Each number is 50 + 10 x the weight over its row's rms, rounded and kept within 0 to 99. Layers, rows and columns count from 0. The size before them is the row's rms in percent of the matrix's.

# layer 8 attention value, 128x160, rms 0.222, rows 80-123, columns 0-159
084:53 50 59 63 38 41 49 49 46 71 56 54 59 21 43 52 46 48 47 33 49 39 62 39 43 45 52 63 51 46 55 51 52 41 48 46 42 44 44 35 40 47 52 45 44 52 60 54 54 58 45 65 37 52 50 50 65 66 46 34 47 48 61 68 64 68 39 58 46 60 29 35 56 42 33 61 28 47 45 52 46 35 55 52 54 61 38 39 17 50 46 50 49 66 61 72 45 52 45 36 65 66 44 51 46 52 58 43 67 56 42 59 48 50 58 50 46 49 57 43 44 58 44 43 66 47 51 55 36 61 37 53 55 65 57 44 47 61 51 40 58 60 52 54 38 54 62 40 40 35 58 33 54 38 49 46 71 65 37 62
121:47 55 56 57 56 56 39 62 51 54 54 65 47 54 42 27 32 45 46 61 47 47 44 47 62 44 22 52 51 39 49 78 33 65 45 48 58 55 43 55 70 64 65 36 55 73 43 57 38 32 38 70 60 40 50 41 34 63 45 68 66 53 42 32 45 50 56 64 52 40 37 37 52 43 44 45 39 53 59 45 49 48 50 52 44 59 50 61 50 53 45 62 48 51 45 66 53 42 47 42 56 53 52 52 52 45 32 50 73 58 56 63 53 61 38 53 44 54 59 58 55 47 51 48 52 44 64 47 55 57 52 42 42 16 54 44 49 53 35 51 44 48 67 42 58 51 62 52 39 51 28 54 49 37 57 53 51 44 48 44
103:53 55 56 47 49 46 50 77 66 68 53 58 50 35 49 60 38 59 50 62 52 56 65 37 28 60 44 43 49 32 50 54 48 49 48 57 57 49 44 52 40 51 27 50 34 41 51 58 54 50 66 60 48 51 56 33 51 62 54 46 46 58 51 50 43 56 61 46 34 41 49 42 39 44 32 46 31 61 47 60 44 55 49 61 52 51 58 63 23 44 53 58 49 66 40 55 67 48 39 52 50 51 43 63 62 41 70 52 54 62 51 39 54 52 57 52 42 44 82 48 43 47 53 44 70 44 59 53 37 54 36 41 40 38 57 48 60 62 73 40 66 45 51 39 39 55 64 45 41 58 49 37 44 28 45 37 52 53 45 47
113:51 47 45 56 42 50 53 51 41 53 64 51 42 33 59 53 51 56 68 58 51 49 43 41 52 46 45 61 56 51 57 56 68 57 51 60 57 55 47 45 38 49 39 24 51 57 54 49 35 39 47 58 33 44 55 58 53 67 61 52 34 57 50 51 55 45 36 50 48 58 35 73 41 45 59 54 15 56 47 52 46 73 69 46 57 43 58 66 54 57 52 67 52 48 52 29 47 47 49 49 52 51 34 30 51 42 54 44 41 60 70 54 63 62 52 46 48 46 53 41 39 43 46 42 66 49 53 49 61 42 63 44 44 70 48 64 31 45 46 55 58 62 76 51 49 59 49 41 64 46 45 60 31 43 46 53 62 44 27 54
098:53 62 45 53 44 56 34 54 44 59 53 51 35 63 56 48 48 56 39 70 49 64 44 41 42 68 39 33 50 36 37 37 56 54 55 62 55 54 44 64 54 50 52 51 43 41 54 51 47 56 62 45 42 49 65 32 50 58 50 69 54 68 39 45 38 55 49 43 41 40 60 51 44 50 53 46 53 53 50 51 47 61 58 56 53 41 75 47 33 46 50 74 44 53 69 43 65 19 49 44 49 62 62 43 55 51 51 52 51 59 49 35 46 46 48 50 42 41 61 48 42 35 42 45 55 44 68 50 59 39 48 41 39 56 58 31 46 43 37 60 81 36 23 45 62 61 55 53 42 60 40 55 40 51 66 47 39 60 38 48
103:57 42 48 59 37 30 45 52 55 47 73 48 60 39 63 66 48 45 43 51 49 48 69 51 46 47 57 53 48 48 47 44 74 38 50 52 46 39 50 59 53 52 65 26 55 61 61 49 73 51 36 58 22 50 35 40 56 44 40 50 59 37 55 60 55 57 43 39 65 42 62 56 57 48 46 55 67 43 46 45 48 44 45 39 49 44 66 27 40 46 48 49 45 44 48 51 38 43 55 53 49 65 48 54 48 52 49 48 59 39 25 49 50 42 55 45 67 48 49 52 43 47 37 52 53 44 42 47 33 45 56 61 52 69 43 44 39 57 52 86 45 45 26 51 41 47 55 38 29 46 63 47 42 48 44 55 66 61 55 53
102:57 60 42 61 45 47 53 51 52 57 43 55 52 55 67 53 62 61 56 78 51 57 54 44 42 70 43 31 53 35 34 39 46 57 48 63 55 48 50 56 42 43 51 42 42 41 50 48 38 33 57 41 29 43 57 47 57 74 54 46 32 65 50 53 63 49 44 40 59 66 55 56 48 69 43 36 68 58 41 72 47 47 51 58 59 53 74 49 77 53 50 58 51 54 52 31 63 27 55 40 44 42 56 27 45 37 40 48 49 60 49 54 42 47 50 45 49 54 55 48 45 45 39 41 42 51 48 42 38 46 47 48 52 62 53 37 44 42 61 54 41 58 44 47 74 60 44 46 72 57 39 46 31 43 64 54 50 42 40 50
098:46 43 56 35 64 41 50 58 45 53 57 41 59 54 60 42 44 35 46 37 47 57 45 56 53 35 26 53 50 63 63 65 54 82 52 41 56 53 50 53 41 56 61 47 54 49 48 48 45 48 37 68 54 36 56 74 25 37 57 43 66 43 53 25 67 41 40 54 56 39 37 59 45 40 56 46 58 55 77 40 51 63 56 41 44 43 55 51 48 35 55 47 40 35 35 50 45 63 54 59 54 46 39 55 42 36 56 48 58 36 51 55 48 64 36 43 51 52 55 50 56 48 59 46 51 51 44 51 63 36 51 49 48 37 35 74 40 61 62 26 50 49 52 32 48 48 60 51 40 57 45 42 61 48 42 49 35 45 53 43
117:53 48 47 54 39 52 57 53 61 50 43 47 53 59 69 65 54 57 59 59 49 43 58 44 47 49 57 47 47 39 53 44 57 38 40 60 51 49 48 44 46 46 54 48 31 49 53 54 50 31 55 51 43 43 49 35 63 81 44 62 30 64 53 52 40 52 39 50 63 60 73 30 54 86 38 49 53 48 31 66 52 30 43 53 62 62 68 48 71 60 42 44 55 55 54 45 50 38 56 46 38 61 57 37 43 58 32 51 59 60 45 49 61 47 54 52 54 52 33 62 52 49 38 50 44 52 56 44 30 60 49 47 61 51 57 48 57 38 43 72 45 65 45 66 41 65 48 51 54 50 56 46 42 41 70 44 67 41 49 47
102:46 46 54 48 59 54 53 30 32 24 58 55 43 67 47 56 55 46 59 61 44 57 38 43 44 43 44 46 52 64 34 59 51 56 43 60 50 57 45 57 49 57 36 54 56 41 59 52 42 67 41 45 73 45 63 57 54 34 37 54 53 58 49 30 43 46 79 47 48 49 62 54 49 53 89 59 57 52 66 43 49 52 42 52 52 47 46 53 66 57 55 65 47 43 62 40 45 50 46 52 49 38 66 47 43 69 39 59 57 49 51 42 42 57 44 47 47 46 51 46 55 40 44 43 34 52 41 46 77 47 48 52 56 41 56 71 47 43 45 41 72 50 48 38 58 54 41 56 65 50 49 63 53 70 50 71 41 56 37 47
130:41 34 52 50 56 39 55 40 45 54 51 42 70 50 52 51 51 46 52 66 46 31 49 57 60 81 49 65 51 45 66 46 57 45 61 45 54 60 54 21 53 43 38 68 46 57 39 45 56 52 27 50 40 50 50 61 58 53 58 56 57 56 40 53 74 56 44 50 38 54 38 58 45 20 45 61 77 46 52 57 47 63 47 42 50 38 42 36 44 47 42 69 48 56 47 54 42 40 52 42 55 28 39 51 61 60 42 42 41 54 60 64 50 66 53 45 50 56 51 33 52 58 64 43 39 38 47 39 59 40 53 60 55 65 60 58 35 48 34 56 54 48 46 44 67 51 50 41 47 54 45 45 58 47 58 53 46 57 25 48
102:65 43 36 67 56 56 45 29 35 56 57 55 34 42 52 39 48 51 53 55 47 61 26 34 43 36 57 49 52 59 50 67 64 66 40 51 54 50 44 49 45 49 53 33 42 58 59 49 48 33 55 56 31 47 48 50 50 73 51 54 45 55 47 44 45 42 46 49 40 56 64 61 54 53 56 61 11 46 51 49 47 51 67 57 58 59 38 68 52 64 51 71 43 48 51 50 45 27 53 50 57 43 56 41 41 54 50 49 30 56 69 59 56 63 46 48 42 41 51 44 37 37 41 51 55 56 47 54 47 49 54 55 61 38 55 52 47 37 39 44 57 53 64 65 53 55 42 52 58 60 70 67 36 50 41 42 73 44 45 56
100:57 34 48 65 68 43 41 25 42 70 53 46 52 50 56 50 44 39 48 60 48 55 40 48 45 60 47 49 47 55 55 31 69 52 54 48 48 49 49 47 57 41 66 57 44 52 51 45 66 46 60 47 20 50 52 45 55 49 39 67 55 51 42 64 64 33 36 44 27 55 75 56 55 36 53 59 65 41 51 53 47 44 57 46 56 48 57 35 45 50 45 68 38 44 46 62 35 27 51 55 58 37 56 59 37 55 42 41 28 51 48 60 47 57 54 45 50 42 51 21 41 35 52 48 39 48 45 46 53 46 64 53 58 58 53 41 49 39 34 60 64 34 26 67 61 46 44 49 36 54 60 46 48 53 55 46 44 57 47 52
105:53 54 53 62 49 55 50 38 33 56 60 48 46 18 43 41 58 50 52 44 48 39 47 51 60 59 51 60 57 52 39 57 65 62 56 53 51 51 54 52 28 48 38 37 51 53 66 49 45 52 34 69 40 55 53 72 50 40 45 40 46 40 42 29 69 53 53 56 54 62 30 67 40 35 56 64 40 50 55 42 46 74 54 44 52 31 44 57 37 50 52 64 47 49 69 42 46 48 49 52 60 54 32 38 53 48 55 42 45 49 69 55 48 46 56 43 56 46 49 31 41 50 50 46 62 43 45 48 66 43 64 49 44 71 49 53 27 54 53 31 52 52 74 42 51 51 56 48 46 46 42 55 42 62 31 59 57 50 29 59
084:50 48 35 32 57 56 51 54 63 51 45 66 43 69 62 41 54 52 52 56 57 65 34 55 57 40 68 41 49 54 50 57 48 55 41 49 50 60 56 56 75 48 71 41 64 53 34 45 50 36 44 43 47 50 43 41 43 41 49 63 57 43 32 51 50 29 47 40 47 40 68 56 49 67 49 41 54 47 41 54 48 53 21 39 55 56 51 68 78 65 48 36 58 40 47 42 46 50 71 60 36 35 50 47 46 48 40 51 32 33 41 52 71 67 44 52 57 49 46 57 51 43 61 55 39 50 52 47 46 44 63 52 57 52 48 52 54 47 61 51 36 45 43 62 52 42 38 54 52 69 46 61 41 47 40 49 37 28 58 37
103:50 57 61 43 38 62 53 65 57 45 40 45 42 43 62 60 43 72 40 64 50 53 61 38 41 56 58 52 49 32 56 72 36 38 44 61 50 47 38 49 26 56 43 72 50 47 53 48 48 55 71 49 54 58 53 44 54 82 61 51 55 62 49 37 36 73 51 46 45 45 55 41 49 44 45 58 45 57 64 63 45 48 54 45 51 54 50 65 34 50 51 63 55 56 38 41 57 30 52 44 57 72 56 48 62 50 59 55 39 64 47 39 51 65 54 55 42 39 59 76 49 55 50 47 52 44 55 40 29 43 40 41 44 42 48 63 57 53 48 45 44 60 82 43 57 44 51 52 39 56 59 48 53 41 50 29 50 45 47 54
096:59 51 62 50 48 39 47 41 49 41 63 52 53 28 44 62 45 44 36 43 51 45 58 60 54 45 67 58 48 66 50 40 64 40 62 43 38 44 53 57 41 46 52 53 60 52 61 43 72 76 63 52 37 56 40 60 51 32 41 51 56 29 55 51 44 54 52 45 56 50 69 50 54 43 53 61 59 41 60 33 52 51 41 29 47 38 41 33 30 42 54 39 50 39 47 57 36 59 46 64 41 71 45 61 45 59 48 52 40 41 34 47 38 33 58 47 60 44 41 31 49 53 50 62 54 43 41 52 48 53 58 52 47 75 37 40 50 53 48 53 54 43 36 49 33 43 47 55 26 41 61 50 63 69 39 45 46 59 65 56
118:54 51 43 56 59 53 47 37 57 47 48 59 41 52 31 41 49 33 56 48 51 53 49 46 45 44 56 37 50 59 28 64 35 63 48 42 45 45 50 56 63 57 58 41 54 50 57 55 52 44 46 42 84 67 42 51 31 16 38 43 64 35 49 49 41 37 63 49 43 44 54 55 57 52 51 57 38 50 45 44 52 48 40 57 42 59 50 57 59 49 52 29 49 44 60 48 49 68 44 58 58 35 51 63 43 52 57 48 47 24 53 53 35 47 45 55 53 53 59 52 52 50 52 54 50 62 45 61 57 52 44 45 51 23 50 52 59 49 57 33 48 30 42 67 41 27 47 48 42 58 60 52 55 53 28 53 49 47 84 41
096:55 46 51 62 38 42 44 49 51 64 64 50 60 36 44 48 50 44 47 37 45 34 61 39 43 44 52 66 52 48 49 48 58 42 46 51 46 38 39 48 46 51 51 47 41 53 55 58 54 53 39 67 31 47 46 39 61 48 42 25 53 51 59 65 70 67 39 58 49 57 41 41 61 46 39 59 41 47 46 44 48 29 51 55 57 56 47 36 24 58 48 48 40 61 57 72 48 49 43 27 71 55 45 56 49 50 56 46 79 57 31 59 57 41 54 51 46 49 53 50 45 55 42 43 65 44 53 55 36 59 37 66 60 70 66 50 45 60 53 56 60 59 44 60 38 52 64 37 45 39 59 35 44 42 50 52 77 62 45 58
100:64 47 39 41 42 66 55 64 47 39 44 47 35 50 57 54 44 74 59 69 53 46 52 41 35 43 59 52 50 34 46 58 48 43 42 59 54 45 41 60 49 54 41 58 50 49 47 51 47 49 51 46 34 62 55 35 60 61 56 53 42 67 49 53 40 42 56 39 38 41 62 75 43 37 56 42 33 59 52 52 48 68 70 44 55 50 64 63 49 48 55 66 48 48 40 36 58 35 53 43 46 46 60 58 52 34 74 54 31 69 38 34 40 53 58 55 37 39 73 49 36 49 46 48 43 49 48 48 52 34 39 38 49 35 53 53 43 45 53 49 42 45 65 62 72 46 34 44 55 57 73 62 38 55 44 37 50 49 52 52
117:50 47 55 63 72 41 50 39 48 48 38 66 51 45 26 61 48 42 62 41 52 68 42 51 45 42 45 46 49 57 52 44 37 56 52 37 52 55 51 50 62 51 36 53 51 28 51 52 41 35 59 44 45 38 56 45 53 63 42 49 38 50 60 80 47 36 41 46 34 57 68 19 54 52 35 55 33 40 32 62 55 47 49 57 52 59 42 30 55 44 49 57 44 64 40 57 62 52 51 48 41 33 73 48 53 44 43 53 59 46 67 60 31 43 47 54 37 49 55 37 45 52 48 55 45 51 50 57 29 73 43 63 59 40 50 45 67 36 53 57 37 45 39 53 62 53 50 55 68 43 56 49 47 55 43 58 46 46 45 53
104:34 47 60 53 52 36 52 42 51 35 58 38 60 48 50 65 50 35 52 34 47 53 61 56 65 34 50 60 46 67 63 54 53 43 54 33 47 50 55 35 44 49 53 37 58 56 50 46 57 61 55 47 61 45 39 71 41 52 60 39 55 33 66 51 45 60 49 55 64 57 50 37 62 61 57 60 48 47 58 30 55 25 50 46 41 54 27 42 55 49 49 30 59 43 46 50 39 62 36 63 57 59 44 40 49 64 38 55 48 35 68 61 51 40 45 51 61 54 28 61 67 56 58 56 61 56 43 58 41 70 56 62 45 60 41 52 61 56 39 57 62 61 53 46 20 52 55 53 56 44 55 43 63 62 56 58 64 49 57 55
099:41 62 43 49 49 70 49 60 57 56 39 51 42 57 52 38 55 69 57 53 53 64 40 43 44 53 43 46 56 36 49 54 35 57 45 59 55 52 45 49 43 53 50 53 47 46 36 51 28 38 65 44 59 48 62 46 48 62 64 40 40 70 47 52 52 51 44 55 39 51 16 65 44 51 43 34 29 66 38 64 48 59 72 62 48 58 62 71 55 50 49 53 52 51 56 47 70 34 47 38 55 53 41 33 52 28 70 46 50 66 55 51 60 52 49 53 38 47 61 59 47 50 53 43 64 56 64 52 62 47 44 41 38 43 51 46 47 44 58 49 50 56 66 46 66 55 51 50 72 65 33 46 36 39 59 40 45 34 44 48
098:51 44 50 54 39 27 51 59 50 51 71 39 67 26 57 57 35 38 44 45 49 42 77 56 53 55 44 58 49 47 62 57 74 42 52 44 47 47 52 53 46 50 57 37 51 63 59 49 61 49 31 65 25 47 31 52 48 44 46 44 67 31 56 45 55 54 47 49 76 40 59 63 55 43 48 51 63 41 52 43 48 52 46 32 45 47 45 34 36 36 48 45 46 42 47 59 41 50 53 55 51 67 38 54 51 46 44 45 67 45 40 50 43 36 57 46 64 50 53 53 49 55 39 54 59 43 43 48 40 53 57 57 48 60 44 46 37 63 44 75 32 50 36 38 35 55 57 39 31 49 65 45 59 48 46 52 71 64 51 52
129:54 48 52 51 44 35 56 51 47 31 49 57 53 55 61 69 56 58 70 55 52 45 47 33 48 37 61 48 52 51 38 42 45 48 43 54 51 48 48 49 47 49 51 35 48 40 51 55 49 54 67 53 43 45 56 55 71 82 43 40 14 69 60 72 56 45 47 44 49 69 64 49 51 65 51 53 36 59 48 65 53 51 57 51 67 59 58 48 76 65 53 57 55 54 44 38 51 50 47 52 41 43 68 38 39 45 46 52 45 51 46 48 43 45 60 49 50 50 50 49 47 46 43 48 40 49 41 49 56 47 46 56 65 66 50 70 55 43 64 43 58 63 72 60 59 55 42 57 71 49 66 56 23 50 55 52 60 43 32 51
088:46 41 56 64 37 37 54 41 54 73 41 46 60 36 49 64 45 41 57 45 46 34 71 46 40 57 44 65 51 43 59 45 53 43 51 45 45 42 47 32 43 46 35 69 36 53 50 49 55 57 44 48 51 51 49 50 64 49 56 40 57 49 59 70 71 64 34 57 42 59 22 38 57 29 32 62 40 51 43 55 49 38 60 54 50 57 50 36 32 39 41 52 51 62 53 67 41 55 43 35 79 53 37 57 48 58 54 41 53 55 51 63 42 59 57 50 47 58 60 40 51 60 51 45 60 50 55 47 38 47 34 51 57 58 59 54 47 55 34 49 54 60 56 44 41 51 61 35 42 39 48 30 64 32 60 50 64 66 42 55
110:47 44 35 45 42 58 42 45 43 71 41 54 49 63 73 34 57 51 49 37 51 58 43 63 56 51 47 48 55 63 56 57 55 55 35 59 47 51 55 56 54 48 65 39 63 59 45 47 50 41 18 55 46 53 53 56 60 15 46 55 59 47 48 41 67 48 56 45 57 45 38 70 46 48 58 43 73 49 64 43 45 46 46 51 48 49 47 48 49 61 50 50 54 40 60 47 41 70 79 44 52 51 45 54 43 52 38 40 58 44 16 48 75 57 40 43 63 55 42 56 50 42 49 44 37 55 53 40 65 45 61 38 55 52 55 63 35 56 49 34 46 55 43 48 56 46 40 46 52 48 37 59 50 44 45 66 33 58 45 53
102:56 38 45 58 54 27 59 45 52 54 52 48 58 35 37 35 38 35 65 37 52 47 56 42 49 34 55 54 48 60 58 47 49 66 41 37 51 55 52 50 50 49 54 50 48 50 42 52 42 54 58 60 27 39 51 59 47 57 45 42 42 47 50 73 59 26 25 57 45 53 71 57 60 53 39 51 14 42 44 69 53 53 46 42 50 74 40 59 48 44 49 54 40 50 43 69 36 44 47 58 48 33 55 55 34 39 40 42 33 43 59 62 38 33 54 52 48 41 55 42 40 45 51 59 51 52 51 62 58 58 53 55 62 46 45 52 54 52 61 30 41 51 55 58 47 60 49 50 62 51 71 49 47 45 26 38 61 56 48 47
079:46 43 42 30 58 45 57 54 53 35 55 40 50 61 64 47 44 46 48 61 52 63 47 62 57 58 56 36 47 56 55 52 64 57 51 41 53 64 58 62 53 48 60 33 66 55 43 43 62 37 45 43 49 55 43 57 42 42 44 75 57 40 43 36 28 33 55 35 59 36 81 70 41 55 59 50 67 41 59 54 54 63 36 41 42 42 50 58 69 46 53 49 53 33 36 31 41 58 64 69 34 41 59 52 57 60 35 50 41 32 62 41 57 45 47 49 63 50 36 50 53 44 56 61 38 46 45 43 60 39 59 49 44 47 40 57 49 47 48 51 45 40 31 45 48 43 44 54 48 63 48 69 56 58 39 54 35 47 67 40
116:54 62 41 49 43 55 50 60 37 50 48 29 37 49 43 42 53 48 38 45 46 46 59 50 51 80 53 36 50 35 39 58 63 49 55 64 55 44 53 75 45 55 36 54 46 42 61 51 52 45 32 53 65 58 49 38 37 32 59 42 63 38 42 28 39 70 70 49 66 37 39 59 48 55 59 44 60 59 38 28 43 67 53 73 46 42 59 45 45 41 56 56 48 48 56 36 62 45 55 49 55 62 46 50 62 53 68 49 76 56 63 36 47 63 51 48 55 62 45 55 47 55 40 56 61 50 49 48 43 41 56 40 38 43 47 50 40 58 37 58 33 42 62 38 45 52 52 40 45 55 47 60 63 57 61 60 57 60 46 54
094:51 70 61 57 46 57 42 56 38 61 47 47 43 42 46 45 39 56 41 44 45 47 51 37 43 55 36 46 51 35 44 52 44 53 53 60 50 43 41 57 37 56 47 61 39 41 64 54 35 60 62 65 44 39 67 46 46 59 49 41 47 66 54 37 54 65 56 63 44 51 26 41 48 46 52 53 36 62 53 49 41 62 72 61 55 53 64 49 27 43 51 71 42 58 60 63 61 19 40 41 64 74 46 40 45 40 63 48 76 69 49 50 35 51 52 49 35 47 63 42 43 48 40 46 66 47 57 54 56 52 49 38 45 48 48 46 43 53 46 43 52 53 59 31 61 54 58 53 39 53 41 45 52 51 69 45 54 54 30 59
098:45 49 49 43 44 49 48 48 58 53 63 62 57 46 65 39 52 56 46 49 50 54 43 59 55 52 45 54 55 61 51 58 58 68 45 55 54 68 52 54 45 47 46 37 71 61 39 47 50 42 33 59 35 47 57 66 57 37 59 64 57 50 38 44 54 46 47 40 62 42 38 66 43 35 47 52 54 45 75 53 51 52 48 32 45 36 51 67 38 54 49 62 53 36 52 37 37 60 59 51 51 45 38 48 56 68 35 44 47 39 42 59 73 58 46 43 61 39 45 42 47 37 59 44 44 41 62 35 65 47 63 51 42 63 52 61 22 51 41 28 64 56 46 36 64 45 56 51 54 50 32 60 42 39 24 60 29 43 39 47
099:38 50 60 44 58 45 53 58 69 43 38 46 56 79 45 60 55 49 58 43 48 58 59 49 46 41 57 47 48 58 52 42 25 49 44 55 57 48 49 40 42 53 34 68 45 39 40 53 49 61 76 49 72 47 61 48 42 46 64 29 42 46 61 47 57 57 51 56 44 49 39 26 55 75 57 40 67 58 53 50 54 23 34 67 47 60 55 47 57 48 47 29 49 55 39 49 55 68 37 57 46 47 52 52 45 48 66 60 48 49 40 48 47 55 36 52 49 56 51 67 64 47 56 50 53 54 48 56 38 65 48 53 46 42 45 66 70 55 65 42 73 49 52 42 45 54 52 56 55 53 41 30 48 49 65 47 44 37 57 39
101:42 34 46 60 44 33 49 42 54 52 71 50 65 44 65 65 57 47 59 74 49 63 58 59 50 69 48 58 51 50 62 53 61 42 51 48 50 55 53 37 57 42 65 21 66 60 50 50 64 45 28 41 24 51 48 51 55 49 50 53 61 49 50 71 65 38 27 31 52 45 57 70 48 30 47 51 67 44 48 57 49 48 51 34 42 42 43 33 50 44 43 57 57 43 46 40 40 48 53 50 58 39 45 44 49 50 48 40 31 45 44 63 59 48 47 46 60 43 52 57 48 45 50 42 53 47 45 40 47 47 59 69 48 68 50 47 37 50 34 77 50 48 36 55 58 51 47 37 51 57 54 52 36 42 45 62 48 55 36 45
094:65 46 42 60 40 49 49 39 45 60 62 40 46 23 45 51 46 46 47 39 51 48 60 45 38 45 74 53 49 57 50 49 72 41 46 47 40 40 48 68 40 46 57 42 46 52 67 45 70 55 49 59 26 63 36 48 54 37 32 42 50 34 51 55 44 41 47 48 47 44 68 69 56 47 54 59 28 38 42 47 47 56 49 40 52 50 40 54 27 47 52 44 45 48 61 58 36 45 56 56 46 63 48 56 43 46 65 43 42 45 39 41 47 31 60 49 54 39 54 41 38 46 36 58 56 50 38 54 46 42 55 47 55 63 43 47 44 53 53 51 39 44 39 66 36 47 42 47 27 48 81 53 49 56 29 40 70 63 61 59
090:50 53 57 68 34 38 52 46 42 57 56 44 56 37 44 61 56 47 57 45 45 36 71 41 50 44 41 58 52 48 45 41 50 36 50 47 46 32 46 48 43 51 37 45 42 48 66 59 46 65 42 65 49 48 53 58 64 62 46 29 41 50 70 59 72 69 46 56 57 67 29 36 57 44 50 56 45 57 50 40 49 42 59 54 56 54 46 26 38 46 51 48 50 61 65 61 48 49 38 34 67 65 50 46 38 48 58 48 70 63 35 56 35 43 53 50 50 57 53 52 49 57 38 40 62 50 41 51 45 60 42 52 53 63 49 51 46 61 44 50 54 64 70 51 44 62 54 42 50 28 62 35 45 53 56 59 78 63 30 60
113:50 42 43 31 46 47 54 65 63 49 56 42 55 53 40 32 48 44 52 27 53 37 50 58 57 46 69 59 52 56 52 53 50 58 47 44 48 54 53 62 53 56 51 52 56 56 40 48 52 45 32 59 67 61 39 52 38 11 46 42 64 31 45 50 54 41 44 57 50 32 29 77 49 41 50 46 47 43 40 45 53 62 46 48 42 50 55 65 35 43 52 28 46 42 44 57 47 88 56 54 41 46 35 68 54 40 62 46 61 37 39 47 56 53 52 54 57 52 49 53 47 55 55 62 49 48 53 61 60 39 54 42 46 47 44 67 48 62 61 46 36 41 56 57 45 39 55 46 40 47 55 52 62 45 27 45 46 54 64 40
096:61 43 54 60 56 61 40 41 47 49 68 64 29 40 51 49 43 57 45 53 53 62 22 44 42 28 49 58 51 50 46 64 57 50 51 59 47 47 39 59 55 56 55 42 66 60 50 47 55 55 62 54 34 51 54 40 55 42 43 72 60 55 46 63 45 38 40 43 32 47 44 60 44 25 58 61 29 51 55 44 50 60 68 45 57 44 59 65 35 59 53 76 44 45 42 49 44 40 49 52 65 51 48 59 44 49 50 50 30 52 49 50 56 74 54 47 43 29 60 35 40 33 48 48 54 42 58 47 57 42 66 48 43 60 48 54 42 44 39 54 70 39 50 56 61 39 53 49 33 50 46 68 35 49 36 49 43 44 39 52
113:51 68 49 50 39 49 45 59 29 39 57 46 44 50 45 42 57 52 41 56 47 40 56 44 56 81 49 38 48 38 31 42 54 34 57 66 50 49 52 58 53 48 46 60 46 44 60 52 55 87 52 56 52 52 60 38 52 49 51 51 47 59 37 45 34 67 80 48 52 45 66 48 47 59 65 48 59 68 52 38 46 60 44 56 57 42 44 48 52 51 54 59 64 58 61 51 61 36 44 51 39 57 68 56 48 55 57 55 59 65 38 18 43 38 61 50 54 59 46 62 49 55 34 49 49 47 45 46 65 53 53 49 46 55 53 41 52 48 31 54 61 44 57 52 53 64 36 53 53 43 52 59 54 61 72 48 50 68 30 58
114:54 52 52 41 42 65 57 55 52 50 40 35 44 43 39 34 34 61 35 35 51 33 59 54 45 50 54 56 50 41 53 66 55 42 46 45 42 52 42 62 37 57 44 82 51 56 52 45 49 47 43 55 61 74 37 53 56 42 42 54 61 40 45 39 27 55 60 59 56 31 39 69 49 36 55 50 51 39 61 54 48 63 56 48 40 47 35 62 20 36 54 50 41 52 56 59 50 56 62 41 49 71 57 60 65 49 48 51 61 54 46 34 33 41 59 57 46 45 52 52 43 58 45 58 43 48 52 48 58 36 42 31 49 38 49 51 43 55 44 43 39 47 49 41 55 43 52 52 33 47 56 56 73 51 32 33 52 62 70 59
095:70 42 47 55 46 49 44 36 38 45 65 48 41 26 40 51 45 48 39 46 52 44 40 44 45 45 64 57 51 51 44 57 71 40 55 60 42 47 47 65 54 53 53 52 53 58 61 47 72 66 42 62 33 65 41 47 50 46 25 54 53 39 44 56 45 45 49 54 30 43 64 61 53 29 46 64 30 39 44 51 48 63 55 38 53 51 44 58 15 61 50 70 46 49 57 55 42 36 59 50 53 54 51 58 44 53 56 40 40 51 47 44 52 52 66 49 52 37 51 40 40 47 40 58 49 44 39 49 54 33 60 50 53 61 48 59 37 48 46 52 45 38 54 57 49 36 54 47 18 48 72 63 48 56 39 41 64 59 46 59
107:47 51 62 33 45 49 53 55 62 04 54 51 56 54 45 60 56 53 42 27 55 45 52 63 67 24 59 67 50 59 48 51 34 34 56 38 43 44 50 46 56 60 62 52 70 52 43 50 63 71 45 47 64 52 41 55 43 44 43 48 50 42 62 56 32 51 53 51 73 49 50 39 58 50 47 48 64 43 61 42 60 42 41 24 45 52 38 38 51 52 53 29 54 41 47 50 49 67 46 53 43 55 60 56 53 50 41 61 52 40 38 46 48 24 48 59 56 45 36 70 64 61 51 56 40 48 48 57 50 61 40 62 48 52 45 47 59 52 59 57 46 54 48 54 44 36 55 57 46 41 64 52 57 65 41 49 47 48 62 46
117:49 54 35 47 37 48 61 56 53 72 48 42 48 44 55 48 49 65 64 61 54 53 65 48 49 76 72 45 52 51 52 25 54 43 52 40 48 55 55 57 54 34 43 46 39 40 51 49 40 54 58 37 38 58 52 52 71 52 55 50 33 54 45 62 68 37 49 39 43 47 51 76 39 36 50 46 44 52 34 60 45 67 45 45 48 43 57 38 43 36 54 53 53 53 67 44 58 51 49 52 40 49 43 46 53 47 68 43 26 61 32 40 33 43 55 51 51 47 74 27 33 49 53 50 51 49 53 57 59 39 45 36 47 71 47 31 46 63 61 50 54 54 56 47 56 63 34 48 55 60 61 45 45 48 41 46 42 62 34 47
121:44 34 39 44 36 33 68 47 50 48 42 26 62 58 62 55 62 56 58 45 48 52 62 44 50 63 70 50 48 47 57 54 56 40 39 56 51 60 51 39 43 40 39 62 40 39 47 52 57 64 42 49 41 57 53 52 59 61 58 41 49 61 47 62 47 49 43 41 55 44 72 52 55 55 52 50 50 48 46 70 45 40 40 53 46 62 37 54 43 47 47 54 56 49 47 46 46 38 54 52 46 39 60 52 45 66 69 44 31 48 53 35 61 50 58 54 58 39 50 79 46 46 40 51 49 54 39 45 44 55 43 67 63 39 62 65 58 51 52 43 55 56 54 67 54 61 43 44 63 63 97 50 49 41 40 42 66 57 30 48